python train.py --num_attention_heads=8 --norm_place="pre" --rope_theta=10000.0 --init_std_up=0.0365
Each number is 500 + 40 x the weight over its row's rms, rounded and kept within 0 to 999. Layers, rows and columns count from 0. Numbers have three digits each. The size before them is the row's rms in percent of the matrix's.

# gate: layer 12 MLP gate, 320x128, rms 0.105, rows 163-229, columns 64-127
# up: layer 12 MLP up, 320x128, rms 0.0993, rows 163-229, columns 64-127
# down: layer 12 MLP down (transposed), 320x128, rms 0.0946, rows 163-228, columns 64-127
gate163 094:541487507555492497518528498523507531542559481521537434510567498478486524445531490491512569458498562555449495531497458489526487544472513579552566433551479460483481507526429467414473455542391476
up163 100:531499534441489499543447546416431495548525506423549498483498504434540467429496471427537496510450520512472548504494552486538487422482522578525482529551466460508544528543492487455479490511546491
down163 099:500532479505493506450434574579522463465500457506477520497507465516530498484561551521369436548535532490457539534475419510513505481584495461504515506486575501495470505462507497506571548505500503
gate164 121:512477516546497508543484485547525497531526467461497537496482515498495562492578506582538496474508434467446530508435524503494533526447490529530549479556452405541554471416481471444501460522470489
up164 126:535425529500530492492494527602542519492471525445471524510485540556523545476506547598505523504570490433452543526487516490516516469458521504519590412495498413486557467463530521513496481476510471
down164 112:520492522491503444460556547537580566460522489470490517529516513513461512594479531555377518570528497499543570480440559513547438503517571505492549483531522467550525395518511507509521524493575490
gate165 116:534481458554509496559512468533509519541523447549472480453508506496457489471457486534538489481501473449464474492460441459467507497512483550526543516549430406496533436461507510433422499491471507
up165 122:552527492516485478450463510470521578579562474571474479523518548563449467477479486484473485511570454555496506519490447497474465510517513533460478479428518402473496439488546496512471468518419417
down165 110:528485482475457452456480512480559543468557466519518551527468472538427510553524524495363536514488458471527515545468476527527439446561570524459529513511576456457550545564510455477501460412575455
gate166 113:508516544529502510533475496518570500560529395486531470489514584475526441494517455480608501519481478508562438522491479485505492535632513523586542523515428448547460542490479492551534465512459523
up166 101:480521533469530484571508518552500536460493531483506557466566555506626508538469481486498539421531593412614499449486452474530522467525513476535423480498476552519531501537466482454545405576535529
down166 104:517536510528497456428522473566503425565419537570495469467554495462485490526516488464481511480498479518532569495518485514523471457459468471518566510489542555479437508489536491508454422474474552
gate167 097:480561482530519549514477496518517574412530562552451523453539499517461544539461427493530533479528505477522464471458535522530541502489508505537517505480483474459529400542457484519512496475501536
up167 103:510507465478550373496500446493495492483392463510540454446469473493537442458497527448504452576444523541546508460520478522496500506516438546478475510439491513521428511571531449495509432487466464
down167 103:490495504544436455532517502454563505548461504538511529513481454488519436444440510492442505570527498512497492510485402476513506461488571507506530486533582500504528482536476488505519551527491505
gate168 110:447451502546510444444599446590560519494538508447568479572538541477510496507487513526536554474449500496508521495532508451456543574522431529516556458567437454499538552509441525503475489479433497
up168 108:499503493499583473568531532411439532477462529531510502524490476468457572556609432529467419533466464491471569494489487521558426493477496530529502577519498476498544461488496446535593478502560517
down168 109:507439464531508493571449513457488462484473466535513535479534429503452511522590445456606390579511452464486567525457506447499458497472462484461559488484391536536495405506477503504496491469507483
gate169 092:469478473489505544469516425520448444488496514478445561500511582475456530522527500496512491533529510457418540455471512447535441514455510529487470462529472500533560477497438552512561492564487547
up169 093:481495532507596422491403543504547464521459530492468520469514502596531453549509456529448470485535488575514448485580455509535524537515472397509525539463543522479449553400558508475515525509526506
down169 095:588497503541517489503526461469500464465500486491509534540496518482563552559480528472615510484528475502459496457450517499509482469440537616493554480513415501575548533550531527585563463494529550
gate170 093:528507524512467462538570511474453492536540542519512479444580449471405507483483479529529499495462536511471478481580519553444465546455481557549496505586476453484470511537554500490502512526542539
up170 090:571588505551513452501486553567505516528493533479439509537567417414435502515490430530524461487473446513514501533491460538485554469494474504534513475480463512545440448520464497489500453469477476
down170 096:488556520484509520503500474555469419502487419523518515510510490500441535513471564457521522508505479479510539451444429479465584487466497487509472509553567515507485498462415447584525474532529461
gate171 105:528516491489453528454491506574530515506482470407475502473509526500470534585560492511558522468497395491520531523476453477478507483517503501527468467620439558518482503552490543477501478496535550
up171 104:526545476509486523538462500446487509497467523417479544485405466492553532538468472451519505526487440537541507470496508560523450526549530516456519492397503516550509494568516478460531525536452585
down171 099:497471521511528524515509487467495517499446537490440537426557511470473447544543568475488571439476490581495477504484481516474571472537473574576515462521501519425462457476491482502506510465540640
gate172 107:404473457527524478527596392496421494471487452447466435526489511509481518488487496509558550525486505501505421501475513492505487525521434566494523529493456460540510458517520510471442512463493505
up172 103:486472435489548461528515423445483554438476495483483467500477528476573564406540496451476530618522527497487420525522557530507505472497538551562495529497515476499520448516595488565468537539523523
down172 105:507552480493465544500384549531465494600500557489530544492533483513566459475602514543571446572473510469469509471382499465505511527482430525539487504445450529448428463528498549467535467496516503
gate173 101:513421501558512481518511500560518480532517457487585525558502543507540512493530468536557498524489414445476565463493493471509554511507444473467557456539466467563535476446552487449512519536483447
up173 111:542512460489495464478495497539490499474562553419530519537518488424478540562491523492522507514540423439501551526442530494521534503450431508450585547503464550589521487475525464501539511463499519
down173 099:457468541476483525540503492490493541500516517522443532486503528531485472520468545526305478503515534478467481504498519507463460521481482511558459497472570461497533499526461461553500492534556502
gate174 093:540488528546467547531488535567426477488527519523479533484434514539540499542495443446553516530495539496506506501522476480580453470551512458466467544465459513482556415472442524514547493529566482
up174 097:545544447448502456492424522474555471615455465483514466479450536468507428469490516547513462580462502503485494427513471449512585506491535582439531543497510488479458569469456523475519484496421518
down174 095:527523524474461500477493434428447501535447515562461485473470496448443488516418467465459556551489427565484470496522523514457631473507533560467500510488538433461544479544444517532424530541576461
gate175 093:531468464563475483562417529603580497506518456459478485498520509569516432473467440422546544465432490477494474498518422538524534501492522577499483481483460497469567500518544503508467455522477474
up175 099:456455510549424538473515487455503529527496565609547567503438465440509523504572542524465456464542482511544521475467513492480459533484511575529465484480527460521500515590477457478443470490500534
down175 097:543535472462486463541498520522522534523517599484507619514441574528511517523534492488611546520515543453481453446475487466561491535474508572515427482519423516480473465519444475450536537564464581
gate176 103:568534548579502501480492515545528526615556477451531449591459507490494473517529517552538462459528503469498445544508423365470544545463489568522486517469489447524449497522462502477574433509489489
up176 107:464472562482477529490464493430488492495418461528468469456484453531489488472533528466531523538455492446544500514478461470454438479453441443542466545454456501520464536536484478501472481444540443
down176 108:444460500435470463510452427478521464454487493512507520467558427444507489536513560500463485530492527500536492515458499504483532513469453457480561514597496489540509462483534459485432468511470516
gate177 097:487533466485499426545493467484459463411550481497517494510475478512492496571530568525505558540509515556491555524497494504447542496508490530499442537493522436533542491555530446422436414555481439
up177 097:430539521535471467478404478512441533532510518595466456500478548523426533410472461460531488512495502490559496455541480508518501456506537528540460509451480440492532413439431549506514494530518495
down177 098:463429494465499481554446444485473441502453465525465507474478521560390498542520540444451507593539481533491444482455465438489525461498461519507440498459575521525459594529520475510449486459474486
gate178 117:527413476499466522537488478488501530440530430483477512507503533425502534445500580446573493464459520449439504526494521467495478489451467528567511483641386484528564555456480421486446516488491491
up178 101:546532478478537535530512531435433461536548524427507496524505434525560467581569428559453451546469528543528510427490489522504464571467496483587460513482501483473489464500497499428531483501553519
down178 103:567480395477433551459497484529465429523541485549499573428442553570469575508534513517597499443512547499551524437490464483557493523525493507457519515564445497496407515562482466503494515563525529
gate179 095:503465467563559525530526482471420522511477460474465426494511558501524547559476459513521413589508465515495432549497481550541524490532492516504521569524465443511469461444554475517455550474564484
up179 100:480551485558487439594467499556576492490503474564483460469429513532500482488495470561504473485472478490514555439540474505479526538504493563489538481458475457494515487501478507449423471493478468
down179 095:518496486507472464448464500535489491397523478509527526519547489532415457501527556494474492555462428558507482541501492506532473507512488500468459503515517535534552422492510397526462514499448389
gate180 116:495500472529513497501494410484545544528496512518522454522488543478471454522537505474546488447469501458456495538502463502475543567478510546564525431550447448493509552457458561495530515499435463
up180 105:500457383625552438500527433498557493432465511544512444510511490473558508596506434462518468484486471513561518516537502557562509538463507487520521517475466446513498505469516531527456537525515493
down180 105:412499486462496470489566445435549438528515598453529519498475516561464441516506492524484463468481541504457421484525543602503463530532519574463521438482512446484505557489489539500486539475465478
gate181 103:470449452532557468513479457522559508483506537549500490515478488420485516559561436467568465508523397470518509445509470519515505517577508497521587440536433510498506465529498477549494530460506447
up181 108:550477494495521461519454478507559463544432573477538498501592482480479508572601412496475451519592428495490500496512519537439459528549511522541573530501490459472468581451528537560550543517475516
down181 103:470456519474492469518578427529475468473462621559514513503556433454461485452506478481544535442543597519447473501529522522453507509487472499505503530470451526462459557510567513468519488511508551
gate182 133:514469537586499489486526453546525451499528493414498460599509484472504503542496451494595509454443464494448509556489442494453506585532387536440562459599419486511551539477490500472498424476470514
up182 116:459446442518461488550454529525537563510563494489595538498437481458536508548506521578430481546492481481487500481478454464508544521489518496520538528477548543592485452476494586405491450526454476
down182 120:509464546513515562419481524441540561468565477481538454532513536493516498556479571533603535497495469473459445523450527545443561506497497496566523514519402509514559494434513488500540515533528523
gate183 103:468415499525478480591516528562457516545568476428518529562467502466517435492534471476508514474468418547494514470481457437464554527598484558562516516509491497516540536508453510457411479537431497
up183 106:507531468440537514530562527490478461447481522434415502481557516554524499565456517527512508483503587467573449496578513556516452448418573495454523530531480538455497445559503403503489449465544426
down183 101:531474521586510515533544480555512476550484542509467499545536518464497551481437461508586521445505567465575436457500475459460460473493560491483515523569433482552536397474512453503448467458544530
gate184 102:549485473515527532507473506521479493474464459415474534481493431520495416517461553557510467464500444454506438498470512451500501521452404432528526484473480499541542443466485454363458481505519492
up184 100:503563539555513455480487509456527466464452499451490465467513500571504426464463517571496481501493500467410419526496441440493456471511497497429427496479495537408543505604562507506534440444495507
down184 098:535544511499499484469586548514478491496493468513485482477585438554517522450491488450494461483474555570564538500533485455560473483535541501412514528539509545472501483594486493546481532462518496
gate185 097:525488463559560432399510518570514524476448456471556549507443482417578521526542475521509499561555527492549528424551498479516428515487503497470552472500475506617521552503478486465514586487498492
up185 099:558561517488545492489496484542478522477496508593502457481541484493452466448473466529519535455546523470480528488534570497526471470467551461514603512497454475513480525487533556483499528464446547
down185 101:469396529449512487486530455529523471521512517501485467448484485581532462504472579476422485443421432550511462497498415458510470540496536474505531449488589477490446423579538447496523424516488519
gate186 112:548504468496457539483533490571598517556501412450452532536512545564469440510496469518512548451488459430424518521528417459525516528528534521513485447469477472500482485447503518488508451488446444
up186 106:564494529440542512529475520503487447476514521568490450451490475490536517504478487589506538507580464548521506510587515536553523414469504500446421492505505529523496531517508613402490500507549452
down186 098:567562534528475502501542512497514492551568451370490567557405544507500534464494515521471475488480488500433460477508522488533515506608503580506507481444475450550514486542508474512543426532481482
gate187 096:458483434565500516473611405531510587480481548485496515485528440477521478498452505542543500504518554502514450493441537526500496516505405533608541483572466484556549500452494519469435537443486445
up187 101:495422516567501538503498453551409558498457508557573503485458482502495425502509515527516497496482485439531503466487511508519581495463473446569466443527475389473578519552494568467439497478501476
down187 099:486436531532496582578503503513508497521554489519527478516483448474509468506478548457570508467565562477472532489520522550542499523457447534516468475496513496448507513568479523474520515474427516
gate188 093:516442481516497502518553514543476561542512452496576481524426494397453487553447511440617484439490506499581512460486488482499507493540487459521505496527419497519493487577471554492426499497492527
up188 097:528503408552509500491500559473523410467513519550435536406481436457431474491493505457481540513493467544438527527572472493517437500481448558523439619498499529488464536520528513584501485506511452
down188 099:528485423487537584560402514473486427519446493540496524461412455471479481514544525590460473449440456504492512503510442465496455493555532552432444581540495522488421479518443458510487533507540499
gate189 106:488494542520449561501476429564494440560474536489491484543505461515448477547525490509523522510466526475521489381538492527462444556511410512450479506515468472495486551507415487418475478447482493
up189 101:448486503559500437448531487471551544453575519533421436569508503482493543492468538477460423480538528462502555490454427459515467503414473508631489425497528506520531519519529480486515513420489546
down189 105:538461565485515435455530449533405406500522507577413455562527508530507555489529528471551488490537529471463530515501487458541512513493503533469449422545499491490469510469457534466511486480500555
gate190 109:499438521524540474508456553569573548496532572513515499481470566522533444447475489539509555536441522466552445465587468459451506584516525463469458511435471453514477458546479476477446499490547465
up190 106:520474455550550477501534499537564436530494457471532468471492486484496542532549569503494490446460511499518511478528528561532535496503497466504568530546512491487524466487452486523413516614486457
down190 103:426551490472491388467534499458426439546483431492505459541489540530464483527536544534489505488487503448558476484477500558496452457550479462557578474525499508519458511452494494412546479589503465
gate191 100:496488431502520545596472484500477534549558469412548444563492477488544473498509425493482521517471456484444492528462434518530500484486488510487504480495519484536452406538537506440510470470470448
up191 104:501485514458501474401582561508551528461478504504475548455574457513478454531502438586487498514573579503505451520412464513479501540514474439529551556454547485488456472454540506497544510563487510
down191 100:443474564475512504451457574440538440531457497549405537475508441468514512543487516499574523512484508527531447506521533504514439474496521476500486527409519533549509472543532520540543569501512496
gate192 105:483499395546498452571522485578546406482554447485549470576505509507459528479606489459515471442472417503416502521508542442440494541451474502547516480587450464494484443531487537425503565484542485
up192 105:543441473490509557521519480456482520509414537562490448444499491460551508422466516474494552586494503515545508471496479487533506480458440479519508540473500512514559506462433480560518435471405523
down192 103:548572490489518448535543508484458505447509413466489529578567494478462566593478423513457480543495501490522467494501468473591465482516497500464486514536514494560509500520514495489573525498490396
gate193 101:574532489558484500520404498577533592526470413421554492498469453518445544492476447515511444523509440465544551458446451447534511537529485494494485479470515547552428426444473501519480438541440472
up193 107:497483495496518470525463545549480422520463472526468595498556557512540511470515513510492484566562509433486539453472475449561541472501573416496525538467510508540482509400556488532430455512515520
down193 101:454448567437491558508526512513497499541530508523456525449512475539486481519474593504482504476461498512454488512511578483459474487476532480511470509408516527505555482502493470461495485502591583
gate194 089:470523562547439522509504422583484519475539478437460456512535579468451475509468596475497496445507548460504496490495501490452497507473438560502486436544494493531457516576441527470491451432499514
up194 093:472479507430566498494507481489449508550508499561546488452467489510490504472561518455547548536506430501469459488545481469472500516574513460463526495508451523520561443491511446483528477571506449
down194 096:440534478519532480497511450545494557577540417494467527526472515479470507480489558496516544532444461540535502548507529499471528554428462501482551448538467498538549454502470521490463466465502455
gate195 102:407550507527516496570515489530506521502492448507462466542466504534441530522456441539520486476478419518470440523545448448516546545497426508516509491548437495493492459476494469457513448489436520
up195 100:459530468441520462508512523454542539511458455555513475549473538557496461472527423521451504500479479526530427577486466480553453536475511495480477474500507437412481523549480573542524496539474483
down195 101:558511513463457527514478525505530463513526496523570506463529556496493482450520522480419453457538574471536465449459521516467473480514442469552454456520497556416476497500484516547511482469585559
gate196 096:500493483491485479561484421518511512493558467445553435441549459487556505443574493453524517533524457477517554528499471512520501426573440484515597527553473540524502486492499541561506467391497497
up196 095:522484473501544490423463533447548540521546527519520449500495529561546514579513498431522475552483462515474547463460475429488470492482473552461525528499481520509510518490574463505477379468507539
down196 095:460425488454438486508534470522539522501432494564494420522536486535521509467495481508538512553454500537538526500458560485462448508509461437511574510509414606465460507502510568500522444414477481
gate197 100:565388496452502509543460535492514527475496548526429434525535575504534526525510488462535522465437455490492519505425480491467461476485519500494448533514485546574510495509466495575436501481505514
up197 099:494526492523551494495526455496478471491467483536531446491415572511499456394426562557508531497467514492541518514456552443471499498597552468532527439454510442510509518505449470504490457391572557
down197 099:504480438558463522494439519470531496524486459500495473520472532506454549491500462471526554579453469471528507504511545485495504437535502556502433556494461509513496506483401523496466482431504455
gate198 093:502562464572412511538521480501468579523547447458486480519464566460420499493470511498510475466520554557477484524539477512461467550566468545542470469543511477499595483540451470464580400394466487
up198 097:564588512582596461494586484481495496473534512507527485535438561463530504549483529476494553519524458459537502555496448490487542459446510521504601410519508503452505557426516520470468465529596537
down198 100:556518573496452550560479515483537547509423489478458447531449463534480483466550508467530531462521489417505504588532492519495469495543505505411513470452544529458467488491536545434508496521459479
gate199 100:466500498527485445502567500487444525411489415438438510530478535444484516499558470468574491413505503481445487529422474542525457495478485540568553473609438513507555495534441464457521504462475530
up199 099:557534449552515432506506448533503538526493455606546459483449527474431439584589527513500540512437498449548521473501500524526540537527482528536504471486521443512431467481524593542520531496442435
down199 096:420506529494481518538434502496493486476515571469530467544459488491429401424508526515419517520461418514495479478557484420554444490497472483508484550545618513449462500553468538426480514463470585
gate200 110:513453491563497538561438503491543508459500425423505504525532537523457476443504507503534483520494458495457475525542482468397477510570483507484529552495461487464492498490510453407501466534428487
up200 104:556505459489519517519487511488507499455577451463435492553528518539478472520524428531488422505467511572497449614501513525446384506525515491474517586466515461460516504475467519512550475565420444
down200 102:493490506577480503500545472477468489520538517450440550540545453506547491507514537534426534509404481464604472549513572519479464484543438551499564500509577489389489492535402502441508467512585487
gate201 102:508526471519525501455463489439492495561458442467525452540495527543523504500506495535514463473467374477555454562501463423528498560519545580454505522498491427547481498465524499487474498555545469
up201 106:499477501432460548489471452543471398552496437534529556476443546478457561479494535440511531494437495542439433452477474523489523446475506469476501450480460493491472498505421475536470419516512528
down201 110:473523531541533486483539601481431574509515456498472475497463523542473460430466497502393466489530461540458533531513514510462537530480470463426517511507590457464548456457500547485513421507493459
gate202 100:514487506535394498500494535407449488505506484470403546548522532521476536458548579460519495507491496451515440563494476540471500517436546465499521544492473583538571519454459472514444561499545546
up202 099:522512451418424528475427476461544559453469520499570528459569551482497473537514633469500465486522429491535500503472542488459463528525505452504497486492499447482481528524530521535439467569513499
down202 102:429490507466530457486579460531583510500550538416557493479543458535482491500482493517455493483526441510469468442539495512556506594475517504488467450469566523446474511497463472506493527421494505
gate203 090:520469496541412564476514458500596495547520483504544499533548530458575479444511465509530425534443527520355553549444507496497443480509553532492532488552480461456488562506536450454541533562471521
up203 092:552557529553550550581527502447500477496487518520534481552549465428468537544510514485466516536440520490493540483503548417484476401515566544523494500520506474517499461595484490589630500478484537
down203 095:452533482493526429499575540543481564499570479492556495485482515453541435496520521472377489509462519549548474506467382475512508563470462451503574436563542517519462423468409466506462445473439471
gate204 084:496441478453484540486491513472441495519440455436580549533497462496572485490519566434466517473514516527541484530472525406463482490567497507491497506552554467525468540530522424592507484511494466
up204 092:483490512447540467498484474453434557471472563536527517540483521478486471499433430443542479503424520481535501476531562529495517526571563423472522500464487490448466487492510573520532524559485425
down204 097:452518469441534578551504459483431511441498451534406436449483491528512448475566511576624509554584485466444499490442499522470484540496482476480490497522436464477529464478518528484528475536504536
gate205 105:503425524555486529569518480463509437478489471461501468511420493482577518499517510463486563500428460427475508464472439475462520526504467533549509466531501544472558515463473499460473460415499467
up205 097:443468541529541498520522430538444478512439525514518506480391527470462499478487560497504491488493523455512579437478531475511514527551448439514465510488505447491510523492492511492429569443497527
down205 098:511485452452504504454459483431477542444537501471481487497500502480486485437482608510431481482464520497476471536474517518478505471482435513515534507482562538444507525481582487505511559523463484
gate206 109:468491494523523552470499472464547503465519424467539488521545488482503540513472522510573470467443473505456473576532460480460563518550461538498511490576403421538529477514479472503531502495402489
up206 117:549526544477531456439488479462467596473540452477502489514494571568584556455434476435521509490542518505423498546538462504487538484514534541458490496510475528453599478582460433511529501444434458
down206 123:485518461437475471527480435479511508502528487529490453481441480561484563458495486512385521512535555525477576506495508451540504466470533468427430497454589559424500443548533555543534519501493468
gate207 091:442555540531481494543529449479451553488527477471542473397513500504444513510469445612545450471506457514510483482525483500478506538514414519515479515547439456499581509492508501449511473530550502
up207 101:455485519491500520496483527466551522463482501464501504471554586549529481531435505508487542508477489528515482527509450514461514521530565441521469443469538561520434558467491541593540496495471491
down207 097:494431468441492490458612505451520534487464501562528502457440511529544495473572479494462471530496507489459513554506500606519482577492528539555508534493516469488488501464519521503427522518446518
gate208 095:509484544583475611525526512530495482571500551508503534493512476495492519545480537513507519415520544462498453505521460459501550515481467492613456475510501474516510509441531422467511494431489457
up208 095:533509454560482454520437540494560489546529482489469438490535501450512450465522474447519525493453495451488532495498498482441523557475477578482491534428472518563463463534487510455573487572498458
down208 097:477537491489383491571443471513521441526533510530546535530627566521497490520504563452524504529450450499495467497515391483559475559559523528464485522531532508570446444517514478467534466522523515
gate209 101:532557439523526585502464431465450515513496514503552484535543497511499456478518469516496521467492472450523482470442461518530505498504491488515478411451487466478475478473538497474492527501506412
up209 098:486558511574548483532531521531556499491495545576405525611522533520534529467510451489485560409529533502554515538506519451455545556464470525512486528453538490484488567496561536524590540594468494
down209 101:385497491450502529534458544500592490438499506560469561448514495512405532626506462528529479476533492500471534503528543541476528516456504482496498500498481495594543505509479558478453548529477535
gate210 095:483552497525484559514535519517453428509552434485473444523429507434496447475495459477520548470427437474454492520560502465430513540504448493490507433542483499499511498555528432457516522521522454
up210 102:446506508480512538555546445465496495453498452513467499534533511579503545505490496418486499565561533520433480485503547480486556518507505459476564503505509558469410513587542455558481597511514448
down210 099:518530444428518533497546575490525514481466495502496526496503519515470513543524465513401492544511486521429469577402513553568520506468542488441489471499541541505440507599577480531537505500491507
gate211 091:453478550535510527614586531449508476551543463454532452558460519455496474609544487556501532449490511448491477430496425458390530495476468502487503493481490486604514497444523525432478489492451507
up211 096:563579486472458546481441433558509497515481418498523507441536494481464411505455481452527544507472445499531430505506504549573530446586411494531532488480471448491448563481493568494482459487545498
down211 100:483494557521492483573550467543521550531494518457550449529565489502523449540520436507496490460506434441475498443435478459469443514566490552501548470551496499557557557470450516454488480498463509
gate212 127:516421486529526489515529462491423490494450450526482489502528537469475521469587500546564506501466462528462528468537511477485565528507478471484545536527411499505477487476438569516420499449527479
up212 119:506573512505480534533555548476448484570573479498519478519567495507431431505443506492522500518500524417563453481347472520490534477508481500540470458533479486477490505426548493437549456467508526
down212 116:531496507444511487486556564530509431542454481521533482575503411498468442445525473502537528475515468492509485486489516463481521499558484523645444511418430525460538556503599523517458473501455552
gate213 103:441470430578515503556556537531500496542543526520398514501478525490452513472473466507489484561504442489535502472506441514542476515528484503525484404523497447463512560514549465566555477490456488
up213 093:525506512529449471469480510493491507463511527508486497562568435438521520526532522492479528470489562510554538524478520468522520522449450461561441530480548512522566472498499511470470470416499458
down213 091:525550431506516508489453500489438485523469551535485528461481574478482483531478447497451479453475496509462512573477422520484521521486537521403463543531520493581517529469502462508536533546508506
gate214 087:511530511561488487532553540548572525534478467434532512529517510420519486484507502507483520539436493501514504523473542420468588495560450503551500536493530422515477491484470505496543404478449450
up214 096:492517561517489480514568449556528545541492431532512530518508496560510514478531505536471496489507506573496542552478500505452548419526480510516508496482547464428452571474488580571485456482471525
down214 099:511478510470557486450537499511468479504530502509520496461511494527473442488501529501323544534528471493509515493574490489485502439552552512440456488484617481482525487557520478534492509531439539
gate215 101:472591536478496464426495450453450489505441508499444510496488502508430495454553483454552514526426446459497502557461554495531513490505490516509456503535435554552520484485499525573471542515467435
up215 099:526537517530436546435505438535558502510500472571457528452552533447477568476485525519527468493441512510453551442534537529481461463456536550440525496519458493542480587547402505473441564485503521
down215 104:522533535473516484528495541460498482451538424453553505530436477513517485464519426479559475469465511490439501573521527631512496486473463566550518489509418443519484402488543494513513586462554538
gate216 119:514558498530446486519483477565427530506574550547562437485457515465506523458462525538529484484508421493485492501502426483463499511472510547468452459494484466528454496438497501472516406442425481
up216 116:513533466525509541547497510424528530517493463465488535503497476441475505532535464499504477470536494459506524460464503499567421455493470412545597478504492513493595554485493535519569559512538468
down216 107:491562543499563502439551462513544537527508501433485492537478503540460472468513488458460524467518525524488546444513494494520498514533492472448594494530516439463500516543520495392489424614454401
gate217 090:453485494516507560476447432441521547527483559570568417524482513445431490494495492485495505525512556456477484498432527463489479593510501466531478470501478471497491536495549526512524480522520504
up217 101:601486563554532522497551487476500516551536515562496477488501491531567509481529508481527486550450559447541502520525521529490470424521491573447461515553489586541444468486522506512495459468535480
down217 099:488475502508471503479555531508481515457536568503401487559554440507535422535547473456439533427503531464523478544465491579508535531537500528486533512531590477537543433494469490486474445539497522
gate218 097:543410494516569513530462514450540527458514473494453453483406479504507489549491522553546511551480503474597434453526501491563459471482520530527519543522456466524491551483486540477414491580451427
up218 100:482552536505479405458481476473509389434525502468507404458492554434501566460485485461499520446419506543455511486549544484549436474528474564497474553478506477519514462544527479517462553476588525
down218 101:531523416535495439515483496478513535470523509488517478500481530545427475500485526536494520570562492461516560525484444577553463473540529463552497463503540501569546442532481534446454509443474500
gate219 097:569465472488574502545526518483501636544523446472523444497482559521556437447512437460527551474498494461534577487504447477520530473566540545446540490495468520502496513470432501525523469500468465
up219 095:489548486488456587487404471539506482501504486517530549486510528549500510448560486555495546437471402465518484488570480487521523414525549472469462551446489536477533475563490601462483522517554479
down219 099:456558458537455476468528453476407577497377479536415559450532534451513446515514508545437549514523553446533463468514499454517518520496477557590529484541556459500548537489501472539567544488540516
gate220 106:433437514480493527523491474466458475519533477465481502467516533499474444526529569544537590503478512511503394501495501480455556505548486460606502505516464548493499582543444517512437436474496471
up220 103:486494479457463500538463451496572476495535466507523536471509530539496559491603531509490514541547495490558513554562534478492540582524490448556483592408483488494462524589469520521502495493511465
down220 102:566552487445453508498486454439604542470546445508490475523486458542548556507538524480512484512563518508437535552481459476517501478540467475456441482556478531513480483456553555555539551545401491
gate221 106:458531548560480524489494460539509531483505521465517473583496494504535473510504508541522475479410487475515513503517464528524559541523521467594552429561480543460549477498503467457512398510472527
up221 099:540553464501509456439491504564516550451449516429440472539528522513562490520483510457508460458417482403491508496509449501478533486452537440506488520558470527506501481498466475515561528481482538
down221 101:452523526499510455485511470488499485509481536468505498466467511559468493509538450572378499525543482542456539548472468515478437522478451470467408526545567482560462526487515578468426569483493573
gate222 100:477473524540524498533603477581465493525558464486456431465542533508446498546502557492539537407516477460532546438519503490465557511532489508510494520527452477508526417497536446416468464484515493
up222 087:469477533457525477553458452466489450515573518477492432572526543527451540617462486468504460476581525549528508493483563510493513507533517493488530575435529435469418429536500436564441446476523464
down222 096:530494534437511510482526463529540512519507485434478493534535491478509496584517536432430518398458588498546523487489474535586469523546498505461584460494576405479460540574466529505475583498460468
gate223 112:499438492533462524505560570520484560555543458465534499563500518426476520472485517522549520495466456474516504467475473433529500501536528573487529435573455476525567467483455458421487427520508525
up223 095:490514532454462501454574490497428519450507427477426528522510580574484549440482494455559514443552526517438453528536518499458533514439502471438475517471480533481518517548455493519465536528439521
down223 100:453534508386587531504530529543473586509503509415441547490471460563510503470519486537511522503493496506499504534493476516549520515481512462487440557484462520563510583419524569448498478464447475
gate224 092:511506513510484489462496504526521516522505545504492436557556458512518462527502540549490519544520508489454456479482450454484481559474377427502453478509509448503513456455481492472490525470505485
up224 094:454552519465472442489520470518410510507498498487528479559546510515526484476540486510499368532475499480480532450597525545511560522539486554506444510478513475487572459507491531516457456479496447
down224 094:474456482493483526529438518528511493516516428538501503462451569488518486500436588489566564506546430475503452496535504505487520459540594571520488480513480489508486494479420526428509458507559531
gate225 109:535474514509476504541538464534494479547506413443512546523498517474488389540425507512533505432419522478525497489509473454510556536541479511563521525560450462534441459449521482427469492557428417
up225 097:378508554562506490483478469549535437457462515537504491513547492494441472488584510550488536549530448511541456491496597542400447556473491539473513497470493468560510457471464475525457492455524548
down225 099:459534488517452464511544494594453453440516467504509470520546472561486388486480466560412480508426518509514445477503512520531511495522474490543563514590518414510481525509490520486501548593476528
gate226 096:478460544544449530501493476581437537564518501500508454552549483461506462490516555456509575459473522497508452483453451462489537484561424539579460484488498506482561517481509496435446469495490423
up226 097:465480568509505538476500503507491484480530514460536551516525436437561464476482500525426503516474567516439485542501522559555505470463425528561473553396556474504485487568569466516471497531524427
down226 101:541497425433522531455523472433512507450460496444426520472490465425478494509559509552564435527482496542514538512479561526509459524444449492501485547485375512522505517525502477533489516523481513
gate227 084:560445456522439470491598426533515584521487438499466534537461609520500486495443499527482533475420494493490544543491502495447530506438506455454453483550515515515497411495520541544513509477482440
up227 090:516527452514466567497490472538451450486508487534487501538507527465458498502451508421535469449474502457461480516488540537479428452406501579498542507562450555469526484529493546502530427496546570
down227 089:508529468551521549523544498568522564508480491486519482561500461543501477570495502477357460544448497486497449528551502567500492568553505456537504485507618486489502535516448504511470472453447462
gate228 107:427529436522405469522552515474585472525544508488482490512531494447413513499530486550517540493505446449540523449453415484507434531518462475500491430523460545517505456491459521439483439470455436
up228 109:510444532463529528504447494513545449475474485507525572515523412553516506489481469538476443528559537526469470480441526544507460475499444476484576556505531478473547382454531556544490585510477441
down228 099:532474547493509505499524536545548423477484499466473461522464471504539541504490457518563429567519597475494490488543610486487448541461467463513471586452355566580512533526493508518511508507488441
gate229 107:503462494490436525532480483457564443520534474440445451481501507443515420512508521435525508512445473513465462522530485541454495500547451599589484501520460503550487545500553558477516481457478436
up229 107:462440508524482435461581422477464474534448558462504488514530524437518468438495511475475522513561474570522511562518517492523494519524499511497498568509538554476548519576459514570486567441475536